config.toml
head_dim = 64
norm = "layernorm"
lr_head = 0.00836
doc_mask = true
Each number is 128 + 32 x the weight over the matrix's rms, rounded and kept within 0 to 255. Layers, rows and columns count from 0. Numbers have three digits each.

# layer 8 attention key, 256x256, rms 0.0947, rows 88-127, columns 64-127
146102216149129157122057097134072110143118142122153130138095117146107119112123109093109110068156099144127106159143181105115113094134106143126124185128140171144124160079111161109096106176127133
149160168111126187190151103169113127151124104125138067089099137114148130119132110132101093104173169123184105083130138185112128110120128141133116151101134151143079123134087091098110098147194145
157101074198089088127120083100111102158150163115157077154155137085166118167165148131142128129132079129130108098141131144132173163110092158096120142073080116148124133159132159082134143135137181
079103091105117143108104179137124162117153100151167159107115119115120187092155112115121133154137161140181131132143152140080130148145126160072141128143113165133125110111139151176097097146086131
135122142134158170152150130144091133173131179160087116119156158098082134132104112107132142131125126130117062091109113154220112098113138133129131064116141108159114120114102153153164115200124091
108079136097122174140077139139125078129185120133120146119112112102134172093117106141135157162080142134091137140133121121168135070129154133171139176125200091112173162158104119152209109143145146
127109136084097144126100095113155150158129122142162100097125118119163126148113099153086131124145085156121108114051143157128147115099151108161162108056127083162111172166141130116181126141116129
103159140149129144121102140148158088149148121133134136081118133155096149121115135058156104120126114155134147103110134129168173143118125131104128133128129108147145083108103156110132165070169150
109136121142134129113126082117093120111099110155114124103121131132139116074132125110125123162126131116153112127157121131066121135135164107120140153106121092100138142143127120160131099127094132
104138161168098125094129117103117107093102138120136090131093109108121136142136171143145164137110103175152133193121172122086146157100148168106146123136134164076148080091123127140129164077111105
104136137111152174128154153144098131138140158110087082142111143103153138161117130105170171075157097127115125167119139132159120109146098144146176166078154094100128130089095086143169121150171135
115112120095175126102132188112151136103143132145108088152146108167127076096130138102127176102120144146158064120145136125126159131138144119124117113101124169110088106147132148118154117130121109
123104194123112155142176128143123100104109140110123136145121077147067095097091148110112119145134139134128173128120167124097140137120112170050103111167088170136177111141157121117130120098141097
171124101094086170151099094166097104135169193113152124146105093126128102171109106135088099085121164094115214155140168104090168159140071110108150153122102140161174154130162114129134123103139133
124149143038132186168161191138154194101184123173130126085115135083131074135111157090048087083128099133150099119216189117143098098185123158131153092125143116109169132077157104040140100116192089
123114142145111173122155126109092132111202179121160107169108144155083095132051143130143056131103172123127146092158161111123119141128127179126125168104118139194114175093082074148134081111139141
139080125161111193099153134178079081130135216075160141156102088114139134135086105054128041094144124138126144149110174125160167129149136124054087191102075123101149139122106123149154150145129109
124130145134089061097130125110146154169078109118131131079164156161158089160156073128069124134109118146102069166137134164113091189122060102105166095132157169114114099134196173136107206127084134
110128102122121128125150105099133133160092130182113131149157107150178117102186136174096156090160135083081141094096111130145136119167102193115178132162153113086085125077162118149164113162163136
115114125133108071130089128142099128078068126162086137104110132149114130081176134093128149163107107072120071131101109134180179104149154138105153154179176159134105053122121143163097160157112116
125076181079151165128140165134146115140123096159125115188163131108099084109100101095136053132159112165102139158168132174136151140165162142164106143215153100119145169090093118084085105158136131
111190133161145140090101117147133151100191083116134174095155147131167159105084135169109138153076087119157102161152111095121078141150074133189139095092051161101144113189126174120090157127165120
127112128110107114155128106131073114173192158130150101128131104127160163154081099100128137104120157136104136155148104068141125059138116182148166104086098074150104136105131118147139063159093193
137120127151096081087117121135184127106175085134106124120154164148161212147149096136149086135104119101135088175126131120144090103098106110161122137191103134151122129114152106147092168137125076
127095182161181196073134161111082116110198127107139121176076080116066154133083170052136120105164162094135149174128099195133149128112132172102167164145116114118141174135106073065145087095210140
176153125127144145094129073130123128131061112158046113203092165123154121084150155136170188119110146116083130135136082085162124151154139124134112125109111106110123076132115103145122157089125100
115094173120121104143150121162097128178137129152131126104148107079069110133136133113102104143092164182136163091125148101096190139121084200134077179111132107150130132116080119080101119066045092
142133123112167184108123144129137190134166207086141139141122088152117149130122135117112115115108164082161092074132121133113121109095090151148157154047117158146143163168117110101170043131133134
129168155136132162091147126140125094117036090148112127131157135112179191146177174072126098169110074125115075150108152170136151142084112135112156132172128149113094153147147127119081117144143178
107097143113087129121100124133188125121133168182163126069128135118133082194158177149129166086102116165153127131116115159127152109080098098118146105117123162130124078140153153079142134134084134
095086118111118180077107181185149087105157170121098163151165151132122158037129152179105180111124118091164125171177155138111152141146101158154122089109144158143093123128122117133093146174102181
110132089072127108153175167162152140134110146082160087115105120170103182145128151131118082098077135128098165181175148099195077113154161162121136120137139091106149191084093138115063095167070142
123140154068130125082166162131125130157186191140114176154162157166159137104131101087168082130180105188095124160144165122100098180158133155111122193105097142109118138121084131078109081158149096
117108193174152133139129141156074137103073127097091188135142116182137188113137109149157141151154168117154085141087111152122153128163163151129066081121125107140152108117107164088129163088127156
132124198108116078198129125087090139107080121092165037168117145107038151167141104170109111108122098170112087073176110131194140128130140099123120140222140124121143118076132171118118134142085136
146144164081079146175110147121116129123113074145131145135126134133134106187114087173172111136174124142139127145166088140094104089128072112154123143086110126113137146143118096176114116153208099
098122098184184131124088123159106139121101099143152180135148151119158144149134133109088112122116110084079111149119093138082099136161160167142141103116126160145104111139159124152143181132151152
108112106136164137119195115130086117080208130141146174120056123151153070067182127100176136103175137094104121130117058100127103122170217115120123201127136125096087136097077069174117131068140098
098096104172116108096132149158111156178117113100096196083110113119133162108115098112134176114178091142123157094128135092099141135097113120071148147186178178139118094139170154137138096086118093
106067131082103153161163148091122176157099072161137154096129187082089176110133084189117135161167141138083140145118148117121119142143112076156187153116133110118105069153130040084137149102172098
# layer 8 attention query, 256x256, rms 0.0922, rows 89-127, columns 64-127
094163159098083150045129072146115124085122144134136110164136157157144103161090148215130104069135092060179160181153148089133123147075108132161143167180181046146187050121185142132185109138146158
157184211122088138121089131149108156125057121168146090142121063095160147145075117144136137114103087121127174118145147105176163175166089120105162124128120092143138139047163182164124113115109167
110081178112147110130141160142139092097193126163103029140115130135147104115128168118116077117180103164145101142137150102166116132119117094170175110123143210107098179092100112165142115132136100
109142142157111136171172069097135128142118078092158177168166086156153136086120107129135158100194106118128116111113097155126155137128062132133145192135081109159136145145165151075166126089162125
173109081104123164128116112144112102067141172124094138109095139123123124179138144147105096106190114099098149120138106153102126121146129163198155110095086080162142143135144116101176118200142167
149103098136096089121135089139126126150130135128125142133185093019091135097128115096176144077133149150101121140148140119175131170160078146126133159134157147147142117160123155079102176167148143
114154128188157154162122138138081138104122077073114120168123106132092161123143157104106139118119101080083109139116141097141102123162143119107112169076130094106166120141114096124168115190183169
149127128125126074153165139118108110154125142155119101136109116119093153098162144115150153141125164151160132118131128127153120124157118171141100155167152115131157097104070131105125173109130166
151101141153136138145143111120131162138149109124184112090114148144099082067111131135082119134168118099109178125116138087082136111112137100105121105151104145157158130095151112143146138141105143
134190125124112141097110147154158166080119142098158123162166184157157124151136070148158113123097138119099082126120112146154100108139099127070137105066084140129074122155134139120118126114156106
167081125110121130143120138107128061120166157114105120144088145115128135148096102135119151135121125105125122089138133104125138142154145174153119152138109069127144141115088092085120158087140110
124065137125141170113151099096156135164154132134135139110146154139083095063137113121114147134153159115135148136122142139089153112134155134110104111106137154157159100089115148153137151134109196
129200156153151154094142117154116121109109127130152123160133173134111085128175136135168114145141111131115138126096137146121103120085154135101112121113139179131092142139127178154125125149083114
123134132106082211112104123129163125103086161125114207143112173154122115128124106175163129185092165116181115120126063162111106170087077146148119141065082079151135122139106121127162154113149141
048111091107148154104121076153116149112139095150126136097133129119073139117104166153087079096132128142074120144141176129120123110149117167084133170093100118103119104121125191097121096127158116
121055128128101152126092152135123142121157146125110116178130094124091079124138081125140127105068155092132132115087099116136167136159133119082120153126150078179126108126164139081182139121141135
147135080130105117173099093094126101115169105100134176147115093124132123170110090115126162129076148123140104061142105164166136119133132140080109123111084079156132115129065133118138107158132088
128164163167124136070065137148123119125142114150138125211134142161115166132107132109146091139124136098101137115131107143081089138100060179144139103102105154127127162139112122141089193127140110
092185119146122149113165103142109094157168120168146126162112094076165122159099182130169114118134101084062208088117102109136128127076118152133124157150053135079117125160085172091171135092170129
078100154121032102125101142133171136123125064157120125152105128105141147051153155218115101136124139145102151118119129104104149133173155157144116061093165162125123116110127141135129111108076127
135068161147132169096140098154153123135126118100134088130084112177108085121115096109112125130092149123147135148131151164086089140133133144105161135093092081152151142114081082123134147174177135
169137114092195117142092105143141154044112121099110146131157135109143102130134113127172138137099084137150078106117095144183098081105134120134133093124151055103112123139129139147120114115147100
087173153176129136141091116152134111142125133144126161114082167159116174075091141080182103062114178183151114086159175176183083139122120144142162131122110093138147066187124086111161084101149193
171089080126173061100152100082131103123147082134177139092147099128135159128124096167110098140140106149099133129169127159086159106123181078128145095126187111110101138096203131125163121069112135
134184152166093114146088135127140148087144125156181117115116120165152133125078129103112194107151082197152159141141131136132183139137091104120058110111144076152100093171087133086094196069066140
111153088136142184127082145161129130111133118121117123084125167107150160048107068067152171138122205084116160156128115155108136188113174120139125139124141060135134118129130090090129138156160147
133128173187148181093081130140124104113128137151144142130114139086144132073142150142163123138131109110132120163121116138072122154130087130117168040070137138116094100114150148134180192166153169
101156146128133148106138141163190149158124121118138134139117190120134084099090113123106092095085147105151206059111127138146142103123097096078138127120111176109173132131152097125113124129184158
189122093155144103143060151112088171159082175065150168133151143149149151119136145095148099048186113086137147126159141157130119148173078148155088151135181127101122135100154177162077099110085113
128109086165121134069145096132133121116112129135102104168137152143131148128148118094077080127128117116136144077092119132186179124124132183137166127091142113109140079141099168168163157116110155
158118155198131164098093147156158101095134113107116167107107099150190122093150134166112137159135120093155140068144104142132093136113135141072144148157100125092121113156122112135081122104168117
144090170135166098122114174126145153125085147137118145150106165134067150141077136109105085106106103076121114081096140116145075145182136125149169129118093184106185122126134111142107139110112133
096104124187132055128129149141154136136179203139096152108145121125119113134140157101103117092139101152120161126125172138143181132124092103151134159164136122123118133176104115124133130159151116
165131082106134095124113140124137173130170137135148129094096133147138080114172114124065144063146130095139113170119089128104153109120146114122121108136119097088173079115144158108111097135115153
136107065102119105142141138101135063165117198236149121086137156085158105117252140188096133087108132122108133146109176151124153117128131136119149139121114123148112131156065167137119128144130144
164113103121088140106162116159178181149112086108116152120123151091103102192128147154158157132147141210111129149134129137099180089166129162149100095137104139079113129115124131182097094158146127
084048167142134092138142085120126159173134130145103152213143091114132149189128118086102148183080064145080140070079075151172114144101172079106118181129080091129132174130113156061164117105102089
077136124136064152119135111096101140132100133121123103087094139122090143106106148150143099113106155143158172168122101130104141162148134125135060122092153115163096114111150160121116103128077133
107117159163094160141108149144097116101184124097122155097144164139121157102111127147125164151128118117081143143100123124138090085158184111086096094106170073132122164114135097116104091170118115
# layer 8 attention value, 256x256, rms 0.145, rows 64-74, columns 64-127
138096128110106162156171109180124113148160134074116133093075113152151082146132100151130178107203096103118141144113107116089137155094093133146134086143126090106073116163182117157128108111159175
155149145153122077142098163138132145112129103144103132120153121116128155129057149136135133167124133183081119119115118100137106144136125098105123139087176185145117090120113082119156168156104123
126094150139148122121145118119064142125148137121105096133136086168099097181086108163128134164086160157164085104132144138112162132085097170129147064104150133167133157152155110178124099125138180
110179161110123087102115119142136162156108106145168161117118120099135145152140099170108149091153114141122100140098152128098168145053105146119119132127142108143120141146136128105132123122095158
116069130115046143101120127125134159120099149104098110127078090111119084145182123126132164161100109124157138137167078121149160114096118119115144142152078156106163091160158131168169090148078138
147160108159113113107112123153091171136153163105150130144109178116114142147125109128121110122155113127106134117123145078122124198142150133163118100143196172123126099096084101105152103165190121
153119136124120151126105185186160104129145159175175110166140161111039140138138125096077085143173074123133142170103168087137112158109164082134127115149105167105123130118146167101113159103135126
146151135159146141126123154170130138115131158092104099155126108180127111138097150096103125148103130119106170155078149100121139115103118142123110141085179182130116161154151120086132138135137157
170123148131157148099136141123153165049092204175165124191136139162079128108143106112128147108116119136080107101115079108085132150103140079081103113125133097136067155153104122098171123148110176
128118155136130186096157068067108223114109158157158156092122140130122123125187098081116125138125138121165092112072089123047163138151107155123139128113162117143133121138154125171156114194087128
178157112229138133104152098098106142129100150136105145137179122181102130101116193125125082130104150136132116149106061099107150159116124145105135106118170100214079199099086126141151133099085205
# layer 8 attention output (transposed), 256x256, rms 0.118, rows 64-73, columns 64-127
121179125138104153131089107105159085148132124111070171131118153147146145175106094142137171138114166143107150089178178101136145129136162132133064028112101121095159113105093146149131122043122147
140098117122118080150125105150113118093143148093124105150150149131106125092159138106127148117142133162103118123090131088119127156136125100093113127152145152144111132160135104138076112127113150
095131140149134138131124116100148126115115170190171148124134114152139123159125143171096177147118136108100105112185124163082108116116128123116132113155083244099136130098137129081110116115138147
121151156128163144116126150082104101108109153107132107107154126139089160142138129175093075107138151107109112170133122117159143149119129127175052176143177128133135126139200155121120117139116138
094036152160145190106100182149130142096170136137201132156093128118074122105092165128070094109133151071087138132097148121108124127165163095138133101125144101127142136106090153125167126117135124
157152118115105119110104202138134119124141128117093137114113174136116121066112090084159134145106175143137111069190084117184112138094119130130091164084141169151149093131143058118150106121146142
152150144135087154143191135091123154092099113165142086126118149056161092126139154118146113147126130107152129163109128126141117125085147149170150148174101176124109131121170158158119144068097131
141159115134151120165104114110090146089075112090068182132117120182112119140094128117163133125116120114165134136059165133128122105121126148174146106173152153092123153123173161110171162174111196
144137153108128073153135098160125166091101120113138097195118135093045069144126154138136152131161125141182120125106107141129135099079141121133164164104144076083096090148136142096121166159121147
091125109121113138079126093151161119163130138156134119135165152118050147153141133129129103078179115116135149090098139134101122080113119151171134110073154078124166108160142106117128105173182061